config = dict(
    num_hidden_layers=9,
    hidden_size=224,
    num_attention_heads=4,
    num_key_value_heads=1,
    head_dim=64,
    intermediate_size=896,
    vocab_size=8192,
    hidden_act='gelu',
    norm='layernorm',
    norm_place='pre',
    norm_eps=1e-06,
    positions='rope',
    rope_theta=10000.0,
    rope_fraction=0.5,
    qk_norm=False,
    attn_scale=0.125,
    bias='none',
    tie_word_embeddings=True,
    parallel_block=True,
    init='normal',
    init_std_qkv=0.0312,
    init_std_o=0.0,
    init_std_up=0.0312,
    init_std_down=0.0,
    optimizer='soap_variant',
    learning_rate=0.00274,
    beta1=0.95,
    beta2=0.99,
    weight_decay=0.14,
    lr_head=0.00687,
    max_grad_norm=1.0,
    warmup_steps=200,
    schedule='wsd',
    decay_fraction=0.631,
    decay_shape='linear',
    final_lr_fraction=0.1,
    batch_tokens=32768,
    max_seq_len=512,
    doc_mask=True,
    z_loss=0.0001,
    train_tokens=134600000,
    max_steps=4108,
    dataset='wikipedia_en',
)
Each number is 128 + 24 x the weight over its row's rms, rounded and kept within 0 to 255. Layers, rows and columns count from 0. The size above them is the row's rms in percent of the matrix's.

# layer 5 MLP up, 896x224, rms 0.106, rows 674-704, columns 112-223
size [ 96  96 103 110 116  98  97 104  95  96 112  92 121  97 102  96 108  98 105  98  93  94  93 107  96  90 107  98 102 122 103]
[[ 97  85 135 160 144 137 142 160 128 135 149 136 122 106 128 151 158 119 119 142 129 146 143 127 186 156 133  85  95 115 118  95 164  87 127 140 154 130 134  57  95 130 155 147 133 120 139 143  95 141 114 137  91  85 135 183 112 125 128 102 127 104  82 157 106 110 128 175 106 149 144 162 149 127 122 127 121  84  99 108 147 127 149 144 123 172 124 167 128 133 160 126 116 153 145 181 149 146 132  68 127 172  99 174  76 128  92 104 133  95 145 153]
 [121 112 159 112 117 131 120 137 151 143 134 145 111 132  94 111  83 114 128 129 145  91 107 114  96 124  90 135 134 159 126 136 134 130  76 156 154 134 103  87 123 144 165  59 145 117 141 127 129 161 133 171 158 151 120 121 118 165  88 128 122 136 147 123 122 152 110 107 151 156 106  93 126 156 137 126 117 129 139 172  79 103 129 101 121 148 145 155 134 178  90 140  93 146 136 100  81 131 134 148  84  89 140 143 130 161 127 138 106 127 137 125]
 [160 161 160 151 122  79 140 162 157 144 107 132 135 133 154 154 120 109 123 158 143 151 144 102 127 114 127 117 107  94 108 143 146 142  86  93 109  65 161 113 180 133 151 103 159 111 134 152 127 115  99 136 149 161 121 102 111 118 146 146  99 105 103 145 123 135  86 110 116 102 155 131 130 155 120 128 122 143 113 175 150 152 158 103 176 158 118 178 111 100 135 104 112 151 116 114 152 116 126  70 154 149 120 125 106 122 121 135 141 139 120 131]
 [143 158 141 117 134 152 101 152 141 140 125 137 130 128 121  94 164 142 116  96  57 131 144 146 134 114 167 121 111 168 162  94 120  80 100 120 144 159 138 130 145  67  81 110 163 142 109 124 118  93 114 116 137 133 139 139 137  98 188 136 128 116 140 121 139 105 179 117 159  99 130 126 110 146  84  80  93 111 120 172 105 154 129  90 141 104 168 131 143  84 140  77 102 143  96 190 127 113 105 139 119 122 179 136 138 133 139 141  96 102 155 146]
 [145 171 132  98 178 144 119 120 118 106 142 132 121 129  98 152 144 136  89 141 132 138 120  85 136 131 150  90 133 118 109 130 167 127 142 131 106 140 136 122 116 168  88 115 114 110  93 133 110 126  99 102 117 142 122 127  82  95 122 150 149 127 103 119 178 140 141 134 115 107 128 137 131 116 114 142  95 129 154 113 129 136 113 148 130 154 124 113 119 160 143 162 125 150 180  95 164 102  91 152 131 115  96 177 125 104 147 103 117 108 108 130]
 [144 113 143 120 115  91 153  94 128 133 157 100 135 140 113 157  92 113  86 122 137  87 103 183 144 155 176 138 110 110  98 139 117 115 120 111 108 119 113 125 109 129 102 167 136 168 140 125 109 115 121 132 144 141 119 127 147 119 162 127 131 153 124 130 101  84 123 145 157 108 130 163 145 113 123 139 115 109 140 130 142 139 148 140 123 121 156 130 106 176 113 163 141 152 113 138 132 121 100 140 148 174 125 178 145 116 140  71 100  91 138 140]
 [136 189 118 128 143 106 131  92 138 150 102  78 107  90 141  97 114 125 132 102  97 160 107  85 153 113 116 153 126  93 126 129 126 138  80 176 132 132 120 147 114 157 113 149 115 118 121 135 140 116 168 143 124 100 129 122  86 122 108 133 131 137  89 119 129 116 118 116 124 147 114 155 102 151 117 134 163 139  91 118 159 146 213  92 131 127 125 127 150 118  84 153 116 171 153 122 129 162 145  83 117 159  85 118 153 116 157 129 102 101 161  95]
 [105 118  82 125 111 131 116 135 110  92 104 146  74 143 118 123 121 118 135 120 107 114 175 135 145 113 119 121 159 114 122 100 147 179 166 124 170 107 133  94 160 165  98 128 100 128 128 142 153 156  85 106 131 134 149 103 160 149 174 130 161 126 104 156 138 146  61  87 132 100 113 131 162 111 110 139 118 119 140 120 123 136 173 201 138 150 120 145 120 139 121 100  89 129 140 146 116  60 114 112 169 113 158 123 139 124 116 148 136 122 150 136]
 [ 98 122 124  77  96 129 150 179 111 123 186 144 156 125 122 157 150 115 140 130 153 145 119 137 117 112 120 100 119  94 125 132 159 139 132 170 107 132 106 133 168 125  93 173 124 131 154 141 131 140 134 129 127 146 133 148 160 114  96 170 154 111  96 150 169 112 154 117 129 126 128 112 156 128 134 117 130 117 158  77 157  92 149 125 103 148 154 107 186 127 100 139 128 134  77 132 104 116 122 133 156 168 146 123 149 129 128 165 155 141 104 123]
 [103 117 132 146 119 147 127 132  87 124 162 130 154  99 114 178 139 143  54 134 105 118 134  84 103 146 135 142 108 175 124 126 151 111  96 157 117 140  80 132 165 141 101 108 133 167 133  97 113 145 106 151 165 139 104 105 131  87 156 144 136 105 123 128 163 120 145 106 174 172 129 108 119 144 154 120 137 139  67 127 119  94 142 132  70 140 134 187 116 137 116 151 119 145 159 152 147 133 119  77 138 127 172 154 146 144 134 140 104 163 136 134]
 [138 112 136  85 114 138 149 122 107 171 152 123 127  94 113 123 118  97 132 159 140 114 161 103 113 123 130  97 152  80 149 104 161 127 137 112  92 119 149 118 120 197 162 112 120 136 122 111 140 145 149 137 143 141 159 116 114 163 106 135 101 132 139 129  82 109 157 126 146 152 125 118 108 107 109 116 145  77 127 147 154 100 157 104 100 149  67 145  87 137 124 136 128 161 123 139 134 134 134 105 137 153  84 157 109 104 126 144 128 113 131  78]
 [154 126 121  88 130 151 162  99 160 117 120 159 167 110 100 115 143 147 119 102 148 100 119 146 134 125 157 113 153 107  97  93  99 192 122 123 139 121  75 111 141 150 144 119  84 134 129  82 133 142 164 135 115 113 140 168 170 143 138 124 154 131 180 125  98 136 188 116 138 107 132 132 131 103 123 147 131 117 112 114 207 121 157 123 139 177 125 100 144 147 141 160 139 132  65 112 133 145 137 102 129 149 148 135 125  84 132 111 134 189 157 166]
 [102 125 137 140 114 151 151 132 127  94 117  81 162 113 130 172 110 104  91 116 152 128 177  76 131 168  91 110 139 118 104  95 118 110 122 131 137 147 116 124 126 161 126 161 139 120 124 153 114 111 122 136 158 130 158 153 151 103  86 158 122 119 106 152 136 128 104 117 114 123 145  84 144 153 154 101  81 120 117 153 101 153 154 111 150 147  86 105 101 122  97 149 120 118 139 102 123  91 105 120 141 137 103 127 146 126 138 134 136 159 125  96]
 [109 162 131 167 146 154 141 175 129 143 168 143 120 122 126 145 110 111 143 175 136 139 115 106 129 120 123 142 160  99 168 112 164 139 149 143 130 113 119 115 158 116  58 114 171 117 151 130 147  71 129 111 102 110 119 131 159 122  97 156  66 112 126 142 166 159 142  84 106 178 127 157 131 140  92 150 167 118 119 101 145 141 102 123 128 180 162 145 111 131 139 152 153 142 109 128 138 128 144 160 179 154 121 130 125  86 133 132 135 120 136 125]
 [157 121  74 127  91 128 147 104 166 117 125 134 148  91 116 119 130 129 139 138  82 148  93 161 134 166 148 112 168 118 179 121 122 156 108 130 101 116 160 129 123 143 150  65 123 146 154 110 124 101 109 118 144 186 119 133 140 139 101 129 161 141 144 195 139 128 167 124 182 171 114  98 130 132  87 166 144 121 105 170 106 130 166 150 134 136  88 141 105 131 132 103 137 137 128  78  95  97 117 141 142 159 156  99 143 138  90 150 117 152  81 156]
 [115 115 136 128 131 172 121 153 138 126 102 130 136 155  97 153 130 148 122  91 170 113  92 133 112 132 158 128 139 160  95 117 122 167  88 125  91 108  77  91 169 141 128 185 104  93 126 146 104 151 161 152 142 152 129 139 111 124 157 108 170 130 140 122 152  95 157 115 150 117 110 144 160 124 127 183 147 155 108 164 122 111 122 111 107  89 118 125 128 127 116 134 154 133 114 101 111 150  63 152 135 179 108 145  93 180 120 130 151 162 134 180]
 [143 158  97 125 129 123 143 143 137 123 130 145 111 129 175  80  98 161 111 110 156 104 135 118 140 151 121 123 146 114 153 117 147 114 158 112 127 140 153 114 159 106 132 144 155 175 112 101 137 131 108 129 128 106 135 117  87 117 112 168 132 165 140 143  91 156 156 127 114 156 129  70 171 112  80  99 138 100 121 129 139 110  79 168 106 115  99  71 135 136 129 121 118 109 116 134 133  96 141 168 124 184  97 106 127 135 126 107 128 189 121 104]
 [ 90 106 125  75  81 117 104 139 137 148 159 110 107 116 107 148 160 168 144 128 123 117 106 100 135 117 115 129 118 130 126 125 181 133 115 143  89 153 144  88 149 158 124  83 192 118 182 152 124 181 121 145 134 114 148 107 122 127 133 125 103 120 115 139 117 115 124 104 150  83 118 136  83 124 111 125 133 164  72 124 120 149 119 145 143 108 103 158 122 135 184  99  96 122 185 148 174 124 119 171 149 168 179 113 151 141 159 124 119 143 148  83]
 [ 94  99 136 108 135 124 137 102 124 153 170 149 165 109 185 101 148 107 109 133 108  95  71 135 139 106 158  95 110 125 151 162 117  99 137 126 136 122 138 102 130 130 135 135 111 126 105 153  71 166 136 116 105 115 126 170 111 132  87 127 136 128 135 130 169  90 120 121 144 135 108  89  93 133 129  96 123 121 144 139 168 153 163  84 128 175  89 122 132 127 157 142 145 121 162 126 102 113 140 138 113 107 166  75 147  99 121 154 133 161 172 160]
 [127 152 139 184 120 168 120 152 126 160 150 100 149 118 113 149 127 121 157 155 137 117 148 105 132 127 144 172 117 148 125 119  82 129 143 127 121 107  75  98 141 148 128 110 136 153 115 145 139 172 116 128 129  94 117 103 145 115 124 140 150 145 187 101  97 110 154 171 119 125 113 164 146 109  96 130 122 163 153 132 134 153 177 133 110 172 104  81 124 104 121 135 136 166 157 134 108 118 107  94 141 118 121  73  70 108 129 128 117 128 118 165]
 [146 112 126 124 150 128 139 136 125 158 150 116 144 131 122 154 149 174 118  64 140 147 163 105 159  91 110 139 117 135 153 105 150 140 126  97 135 129 165 149 126 138  84  98 109 116  96 168 111 154 157 132 150 123 146 143 107 144 122 146 149  93 146 144 112 106 131  95 156 157 143 105 122 134 141 113 141 145 121 125 110 131 154 129  76  65 118 121 162  95 100 130 120  94  85 112 106  84 116 115 153 137 115  92  94 165 139 144 161  76 145 128]
 [110 154 158 103 117 161 129 112 135  89  89 162 138 143 110 180 160  95 131 114 164 125 150 119  97  96 116 141  87 145 139 125 131 115  63 166 100 166 129 141 158 133 121 121 114 136 144 133 122 107 136 144 162 122 124 159  87 166 121 103 126  83  90 139 109 128 114 111 168 116 169 137 147 127 103 133 113 122 113 146 124 120 199 120 105 140 172 124 123 127 110 107 133 127 148 126 160 131 166 136 132 120 167 126  98 144 104 125 138 104 154 122]
 [156 143 108 138 113 121 136  78 137 133 129 121 145 122 129 185 125 153 102 110 162 150 118 160 157 126 149 134  93 131 144 135 172 137 115 131 126 126 201 150 130 146 148 112 137 141 136  76 159 102 124 145 130  66 142 130 118 121 129 116  77 116 107 117 127 128 153 152 114 135 112 181 146 131  78 149 107 145 131  96  79 111 147 111 117 113 137 138 193 152  89 120 128 116 121 133 126 137 126 124 141 139 152 116 106 154 149 136 136 139 105 146]
 [136  72 120 119 173 167 108  83 162 105 122 166 133 149 124 104 133 146 113 138  69 138  96 156 131 159 126 133 150 124 175 149 143  92 122 163 118 129 141  83 113 135 151 148 117 181 137 158  85 119 141 112 109 108 117 113 121 126  99 114 129 145 105 115 134 141 132 125 154 132 157  92 127 136 104 155  93 131 140 150  95 163 120 131 110 111 109 151 122 163 108 120  95 120 128 142 158 199 119 122 156 151 116 142 132 113 119 153 132 126 119 140]
 [121 106  93 143 127 144  92 113 149 164 123 145 159 125 149 177 149 145 113 129 158 115  71 128 123  79 120 110 145 129 153 112 123 151 119 162 117 140 141 115 137 117 109 139 127 151 117 116  89 108 142 145 131 183 169 108  91 113 164 113 127 153 125 134 181 114 111 171 118 112 120 146 120 151 111 170 117  87 118 130 109  94 119 140 132 127 111 106 151 195 118 122  93 159 128 117 100 107 132 115 118 170  80 114 162 127 132 128 131 165 117 111]
 [129 101 113  96 126 132 138 139 186 107 137 113  91 109  97 181 125 119 153 122 124 116 114 153 122 119 104 150 136 137  98 115 122 141 124 137  89 111 164 113 159 143 131 126 124 175 129 134 132 131 126 164 100 143 168 164  85 130 126 149 139 151 135 121 116 120 165 110 122 161 124 104 129 139 133  94 139 126 127 151 137 127 123 136 136 154 110 105  86 112  75 131 164 112 155 120 103 127 129 167 131 125 115  93 124 110 100 134 118 108 166 148]
 [118 123 150 146 154 127 132 135 125 126 158 150  94 100 179 153 146 134 116 118 164  79 145 123 116 101 127 136 152 155 144 117 107  98 106 155 123 103 105 137 113 150 134 150 139 142 112 134 136 169 153 118 148 121 157 128 126 136  97 122 117  97 102 147 137  84 103 161 159 128 148 117 147 110 115 118 123 140 127  82 135 104 134 109 123 140  79  85 108 122 149 103 156 141 183 114 143 117 147 157 110 154 151  69 116  99 111  96  85 109 149 145]
 [131 154 140 166  72 145 127  98 103  99 135 101 113 117 149 116 149 123 113 125 121 125 137 144 155 141 134 120 119  99  93  99 183  97 114 138 128 137 114 140 129 141 101 144  86 160  86 110  95 123 142 116 156  99 199 134 134 117 156 120  94 133 113  93 117 143  91 160 101 130 136 119 160 191 153 137 134 174 116 139 119 127 157 133 141 128 104 101 154 140 119  99 115 169 112 131 123 148 147 110 127  83 169 117 115 120 196 119 138 130  67  97]
 [114 135 107  90 127 129  88 169  91 145 154 110 149 145 196 180 164 109  91 119 159  95 107 120 116 134 109 127 135 119 109 142 124  89 113 140 133 124  98 107 133 135 129 159 137 143 114 119 126 124  99 181 127 103  93  98 189 119 138 131 135 118 104 129 105 103 124 127 178  67 118 119 119 142 110 145 137 111 110 175 181 126 117 143  94 104  92 114 131 124 115 202 108 125 159 150 119 173  70 119 138  91 128 143 137 133 108 166 146 132 145 140]
 [127 150 116 135 130  70 122 137 120 124 147 124 125 156 124 124 158 142 144 109 145 118 111 127 148 128 146  92 105 131 137 119 130 133 127 103 116 151 121 103 159 150  80 128 157 106 144 100  92 148 142 112 124 121 136 145 137 116 154 117 101  59 138 114 125 142  65 128 111 121 127  85 115 143 122 159 146 191 121 147 102 125 148 111 158 117 120 142 118  87 111 103 169 135 144 102 150 115  86 154 102 107 149 145  84 147 101 105  90 101 135 114]
 [ 99  99 143  79 126 111 124 149 132  99 125 152 143 103  98 116 120 162 105 127 140  99 141  76 159 172 121 113 150 121  30 116 137 144 115 135 136 143 119 102 222 146 140 123 140  95 133 106 109 127 170 136 128 154 151 131 111 107 152 166 120 101 149 128 129 127  79 121 151 117 137 113 127 144 114 106 163 108 117 147 120 105  74 128 138 155  96 123 143 154 144 112 115 134 100 113 128 124 122 131 140 163  82 110 119 141 128 126  93 138 151 144]]
# layer 5 MLP down (transposed), 896x224, rms 0.103, rows 674-704, columns 112-223
size [ 97  98 112  99 118  97  98 104  94  98 114  98 100 104  98 103 107  95 104 101  89 102  90 106  94  88 123  90 102 123 104]
[[132 128 110 151 174 131 127 142 143 124 135 122 115  64 141 119 139  81  63 115 162 144 128 125 166 112 125 140 100 134 152 101 120 114 110  96 150 143 160  80 149 173 153 120 162 131  94 124 115 123  84 112 139 169  94 117 173 130 135 127 152 137 183 139 143 139 153 139 105 157 140 169 111 127 162 153 119 131  91  90 120 100 137 163 127 111 141 112 165 147 153 108 178 145 125 131 135 148 120 168 108 101 104 112 108 118 146 114 125  68 106 150]
 [121 125  98 174 156 161 128 168 130  78 149 117 125 137 130 164 145 164 140 162  74 130 159 149 141 108 177 116 118 155 120  98 102 130 127 100  72  86 124 134 170 131 118 179 114 154  86 126 153 117 158  93 103  98 149 133 140  90 187 126 151 113 136 143 126 102 181 157 108 123 130 112 155 102 111 136 111 161 139 124 139 157 135 164 119 145 132 111 137  95 170 121 136  97 147 147 155 137 149 108 165 136 121 123 114 123 158 100 153 115 117 144]
 [150 136  98  88 153 126 120 113 140 137 113 177 135  90 129 153 128 141 142 116 167 127 111  98 166 150 136 128 123 144 143 143  95 104 137  99 108 123 126 117 156 129 119 157 160 141 131 168 102 158 118 106 150 137 158 123 142 119 109  96 137 158  69  94  78 155 116 105 123  94 134 122 154  87 155 105 173 114 110 134 153 132 167  78 113  92 112  96 150 177 107  97 115 131 181 127 129 120 110 158 110 142 133 126 139 132 160 136 145 175 129 115]
 [133 110 151 113 147 132 139 112 141 161 107 101 103 130 129 122 126 105 144 144  90 117 113 143 133 107  79 148 151 140 125 150 141 111 170 123 156 126 166 134  70 180 116 136  89 123 126 109 134 145 100 152 158 148 155 108 115 115  93 114 104 100 112 124 124 110 149  94 136 145 144 130  57  94 126 160 126 149 173 116 120 113 129 174  92 160 103 142 129 167 118 133 131 156 149 150 142 123 133 121 124 152 158 161 141 138 100 182 159 149 131 129]
 [143 167 132 134 113 146 117 118 146 120 135 131 129 132 130 114 187 113 111 129  97 111 128  72 155 150 150 136 112 116 109 152 138 158 163 181 122 115 126 133 103 155  77 129 107  96  89  61 154 144 118 115 110 125 141 147 131 110 108 130 152 103 166 116 146 159 133 154  89 143 136  91 118 102 172 111 150 142 157  98 147 123 110 170 139 153 183 149 108 116 138 151 136 103 156 142 155 124 102 120 108 125 122 102 111  81 114 117 116 147  50 142]
 [ 86 118  67 134 128 148 127 136 116 115  95 131 128 131 145 107 148 129 148 149 107 155 152 143 147 112 110 182 139 131 162 171 161 130 109 153 143 140 168 105 157  83 128 139 121 117 129 105 125  82  85 120 152 139 142 169 133 112 107 135 145 155 157 129 163 135  80 157 150 157 120 103 130 155 164  94 133 114 125 166 129 171 106 145 101 119 131  74 113 132 134  86  82  76 120 119 112 141 104 129 120 143 154 120 147 128 150  95 167 136 137 143]
 [162 123 131  95 144  87 119  81 124 130 140 117 162  88 134 146 161 129 149 146 149  79 103 158 122 157 160 116 154 155 176 134 125  87 106 113 166 148 155 130  92 158 170 108 135 118 140 100 158 131  95  87 127 105 112 101 126  82 163 145 111 129 135 120 129 132  74 174 108 137 158 137 156  88 139 121 146 144 167 206 116 133 144 144  95 145 124 106 152 135 117  80 153 118 119 111 110 163  95 151 120 134 166 149 138 155 133 113 109  94 116  90]
 [122 120 123 129 161  79 138 129 109 145 118 144 121 113 168  79 119 153  92 177 135 102 189 133 123 152  94 119 157 117  91 135 110 151 175 122 135 108 107 136  98 179 132 114 116 117 123 153 130 131 137 115 135 162 123 131 188 174  85 111 139 147 165 148 104 171  82 154 138  92 123 134 146 109 131 116 148  70 102 105  90 107 113 128 128 155 110 111 117 100 136 113 158 194 140 136 136 119 100 108 102  92 117 119 146 120 118 110 100 117  77 124]
 [151 138 128 122  90 152 173 124 165 123 164 151 115 146 136 136 127 139 135 109 134 111 167 129 159 122 100  78 122 118 172  84 156 146 158 143 132 145 124  56 122  99 131 158 184 123 172 125 112 133 132 140 126 131 199  95 163 131  86 119  92 102 132 118 143 122 105 122 100 138 126 111 107 151 171 127 165 122 104 104 126 166  88 105  97 105 142 139 136 125 117 126 130 132 104 107 132 115 139 140 110 138 133 138 130 141 104 120 124 184  76 106]
 [112 102 105 135 142 157 145 110 137 138 128 164  84 110  65 101 119 145 141 129 179 106 136 131 161 112 182  99 151 155 133 121 110 122 131 135 110  56 113 102 140 145 124 116 130 164 118 143 134 131 112 141 100 190 104 119 135 135 157 152 103 104 111 159 153 148 147 127 129 154 157 136 152 177 129 129 129 111 125 132 158 128 105 149 136  95 134 151 102 108  99 155 142 144 108  98 135 111  81 156 161 124 138 101 111 143 187 125 170  97 117 106]
 [111  98 102 139 161 113 149 163 131 157 137 132 166 121 102 118 166 126 121 122 171 108 149 115 124  89 180  93 134 101 120 157 155 155 114 124 126 106 125 133 111 155 144 106 135 132 139  98 157 116 123  90 147 147 123 129  97  71 116 144 101 170 144 125 137 121  95 126 205 137 140 136 107 120 142 156 147 119 121 101 141 156 124 123 122 153 111 135 126 122 159 112 136 110 107 137 176 153 116 132 125 141 108 157 101 104 147 138 146 160 142 130]
 [124 116 153 118 123  60 125 114 100 121 157 104 140 100 111 136 117 149 139 119 120 168 147 114 107 131 134 129 143 114 142 158 138  98 125 151  92 134 102  94 133 112 119 104 186 136  89  92 127 100 106 105 137 111 134 137 153 108 125  98 140 180 133  91 140 163 120 160 123 148 133 138 116 176 138 135 129 108 151 150 104 162 120 150 198 107 167 138 117  67 155 127 125  90 108 103  99 107 120  97 114 138 156 130 126 122 122 138 122  91 158 129]
 [148 151 106 111 138 138 123 135 102  74 146 121 100 118 156 162  56  76  98 100 160 109 134 144 176 152 121 177 164 141  95 106 133 116 153 138 143 154 133 122 169 135  97 140 134 118 114 103 151 132 131 150 141 145 158 146 124 115 123 105 147 103 116 141 131 110  73 106 105 119 158  79  98 130 127 125 136 156 162 146 137 168 120  97 162 123 103 130  78 111 124 131 125 147 138 139 122 123 131 176 131 129 123 150 132  92 128 156 128 101 158 150]
 [118 117  89  95 119 124 151 140 152 115 143 138 145 122 133 131 165 132 145 125 134  89 139 176  98 108 150 152 142 134  97 123 134 131 157 107 115 131 163 107 100 146 121 130 162 121 140 142 136 131 165 127 114  91 115 133 125 104 139 126 113 133 119 142 143  93  89  95 146 123 140 129 110 137 126 175 135 131 131 134 169 127 124 108 168 108 123 152 152 119 159 147 159 106 146 148 167 129  86 134 142 157 126 101 113 180 170 149 126 135  98 146]
 [110 175 135  50 114 163 133 142 146 115 134  88 131 166 113 135 117 168 130 159 157  97 143 160 135 103 116 155 108  93 101 189 124 144 143 179 131 162  88 154 121 108 121 129 109 118 151 135 126 159 150 124 176 128 118 139 118 115 168  98 120 146 114 107 147 134 118 174 117 126 180 148 103 177 153 127 113 107 182 119 130 142 161 119 118 124 105 130 129 100 104 116 143 162 145 120 148 113 148  87  98 117 106 119 159  75 152 101 148 106 138  95]
 [119 165 139 118 108 102 134 110 143 200 105 146 159 107 149 109  87  62 116 167 114 125 136 185 130  98 142 114 136  87 139 133  72 134 159 127 125 136 153 173 138 100 115 164 135 144 133  58 152 114 137 108 109 138 105 133 131 106 113 136  89 163  93 151  83 157 128 110 143 132 122 140 124 146 146 120 156 135 157 133 122 116 143 160 134 168 174 146 132 126 104 123 127 134 105 147 128 103  99 114 151 136 130 116 144 134 135 122 115 124 128 121]
 [168 108 107 131 116  81 100 140 128 159  90 143 137 119 151 107 154 173  84 113 151 185 145 149 133 127 123 131 104  90 109 131 125 131 158 129 138 114 115 145 144 151 141 133  93  79 122  65 148 117 145 115 138 174 110 156 108 138 102 157 163 123 139 147 128 144 111  90  85 107  80 115 102 151 127 152 143 131 127  67 114 150 146 119 137 124 129 180 135  90 117 168 121 112 132 115  91 105 154  93 161 142 105 135 158 156 123 190  80  77 117 123]
 [169 146  90 128 153 135 141 135 142 110 175 134  94  66 108 127 122 133 130 107 143 136 107  97 106  98 104 140 142 157 135 116  84 124 182  98 125 116 132 152 120 147 135 142 131 116  95 136 108 116 114 126 101 119 109 122 129 154  91 108 133 158 177 156 141 151 148 151 170 103 142 135 153 146 114 137 138 110 204 131 144  71 122 144 149 116 154 119 168 140 127 152 164 180 160 160 122 123 160  83 130 114 100 127  87 149 109 152 108 110 131 165]
 [176 137 163 149 152 138 103  84 143 129 104 155 120 108  55 148 149 150 139 128 114  76 149  91 148 107 124 156 155 137 140  85 102 118 138 102 143 168 115 157 151 188 136 143 130 156 115 101 167  77 155 155  90 157 153 135  85 126 146 129 118  86 138 148 142 159 155 146 110 151 140  87 124 110 131 141 134 109 139  93 137 100 116 175 111 125 112 130 154 164 126  97  99 130 103 117 146 114 113 123 110 101 108 132 115 148 114 130 123 125 155 136]
 [107 134 200 103 107 112 114  85 131  96 147 149 108 168 151  99 138 151 105 120 112 102 114 140  88 142  95 133 152 138 135 176 118 116 158 133 149 175 132 123 128 105 149 167 106 137 112 119 144 147 113 153 139 120  98 128  72 143 115 114 122 139 128 132 102 125 139 175 152 135 133 120 125 121 161 119 118 136  91 130 138 104 124 101 147 120 153  92 152 131 119 105 101 108 115 160 101 142 125  97 141 152 113 135 147 141 122 139 145 117 126 115]
 [140 143 117 147 100 134 142 136 127  86 151 105 105 111 148  81 142 174 140 160 132 118 150  95 112 167  83 133 109 140 123 173 127 121 162 146 188 134 132 100 113  91 160 139 159 139 155 117  96 121 113 133 100 142 101 136 132 119 140 148 111 197 133  92 148 132  85 169 136  83 100 129 162 117 103 123 144 146 125 100 149 109  95 103 164 144 181 144 120 125 174 128  91 174 150 125 130 187 109 132 131  91 107 163 108  92  94  64 100 131 114 107]
 [124 151 121 167 155 167 140 157 139 157 128 159 127 127 207 144 109 124 119 112  96 137 143 123 132 195  96 125 133 160 154  92 115 151 119 101 130 103 117  94 100 149  99 126 155 139 112 136 123 146  99 107 114 141 129 133 144 140 156  96  89 135 156 142 107  93 159 167 136 148 100 120 103 138 139 157 128 136 129 134 113  98 107 124 118 108  89 134 148 158 143 120 139 152 101 133 141 103 137 162  98 101 132 104 113 139 130 170 120  92 100 113]
 [116 107  85  81 106 176 164 108 166 169 133 146 138 142 127  67 139 120 128 137  90  85 153 112 118 103 130 126 117  84  95 128 125 194 153 123 143 177  81 141 126 128 129  99 134 142 129 158  90 150 112 114 109 138 124 151 109 133 130 173 166 126 136  91 117 127 108 114 156 140 133 136  93 120 148 124 113 156 125 161 132 108  84 127 148 110 154 115 108 139 146 131  89  77 148 113 135 123 158 105 148  85 114  99 121 149 117 132 101 132 133 112]
 [ 89 116 123  95 133  84 136 147 141 104 155 164 117 130 164 107 146 135 179 109 113 176 110 130 153  94 142 133 125 145 131  94 128 144 140 148 143  97 181  84 104 142 171 126 136 109 144 134 122 131  98 101 158 163 150 116 131 127 106 142 152 149 105 128 110 137 147 162 124 117 146 156 129 119 136 114 166 115 157 157 141 138  78 107 147 150 132 138 138 122 148 130 127 118 149  98 147 127 147  81 147  95 132 137 149 136 117 133 155 106 152 128]
 [147 140 145 139 125 153 165 118 107  93 130  87  80 123 133 117 117 116 113 140 121 145 164 159 103 146 128 133  92  92 136 134 119 114 116 117 145 132 160 159  71 148 132  72 101  91 152 170 118 126 137 129 123  84 101 152 147  98 141 138 148 128  94 137 105 101 132 136  92 120 103 154 102 145 158 119 147 125 132 112 128 111 110 126 154 120 161 157 130 130 148  86 132  93 136 128 130 142 140 139 172 112 167 154 160  98  84 134 164  95 146  91]
 [117 140 109 130 141 151 143 119 124 142 134 148 156 127 138 186 117 158 169 119 135 109 127 133 147 103  91 134 137 141 140 137 104 104 136 112 119 127 115 115 178 154 131 164 115 108 151 108 110 135 157 121 105 141 150 118 147  98 138  95 141 133 118 110 139 130 145 132 141 145 133 138 164 143 125 154  83 106 192 107 130 107 128 146 135 139 122 138 128 141 122 146  89 123 129 135 168 140 129  86 129 149 178 173 135 132 160  98 155 146 124  66]
 [119 127 137 115 139 126 152  91  88  85 174 176 110 128 153 143 133 113 144 101 148 168 107 126 102 153 123 113 145 171 142 103 157 119 143 158 130 103 123 177 147 145 117 114 180 118 105 158  88 125 127 122 129 134 116 106 126 141 157  60 134 100 131 144 145  93 120 125 150 139 117 100 129 114 123  93 153 100 116 119 132 145 142 154  86 154 112 108 138 119 152 140  93 186 125 153 137 131 129 151 112 145 140 118 102 146 129 111 149 105  88 129]
 [169 111 103 117 126 120  97 149 163 128 126 116 123 118 124 144 101 115 131 117 179 113 143 134 155 151  94 142 155 148 142 136 161 137 131 162 162 146 144 142 128 110 151 155  77 177 153 133 110 100 157 119  73 125 134  84 118 164 112 106 143  72 127 130 102 123 177 124 135 120 149 112  91  97 151 111 122 134 171 100 126 135 125 123 122 105 129 170 143 117 132 136  86 155 136 125 100 119 144 141 157 142  87 145 154 105 123 100 110 128 117  95]
 [112 124 153 150 110  92 153 122 133 108  74 121 118 132 150 153 132 143 134 117 150 125  61 119  88 118 116 134 122 118 157 107 150 116 137 129 147 146 114 129 133 117 129 124 127 112 166 141 164 136 141 148 122 155 168 119 162 117 108 111 141 159 136 114 121 110 144 154  83 113 116 112 111 163 159 149 145 154 102 140 135 151 214 125 111 133  67 160 136 128 157  85 146 120 142 172 124 124 132 102 123 154 119 106 105 128 163 109 119 129 152 116]
 [122 104 132 113 149 104 159 109 120 103  68 122 151 139  77 119 121  96 151 168 130 162 119  98 170 152 153 134 122 133 146 107 166 102 118 128 129 184 121 111 112 118 106 141 164 163 150 150 120 171 114 104 137 121 154 134 118  88 115 171 132 149 186 138 146  89  85 123 140 150 121 123 138 109 137  98 136 138 124 149  95 103 164 119 126 166 138 127 172 158 116 110 134 113 125 105 139 148 148 127 131 137  75  94 101 162 139 150 123  73 155 114]
 [148 149 139 159 107 114 118 156 144 158 138 137 109 133 133 143 180 136 126 155 141 180 106 117 104  99 128 147 117 107 167 156 157 136 127 114 130  82 178 146 108 136 152 139 146 125 148 121 141 134  87 148 157 121 126 106 132 139 102 143 141 123 133 154  98 145 118  78 100 133 139 133 133 112 169 129 109 128 108 126 171 132 164  94 116 126 122 117 157 142 139 177 100 109 141 117 120 141 135 159 132 116 168 146  85 101 151  89  93 106 126 102]]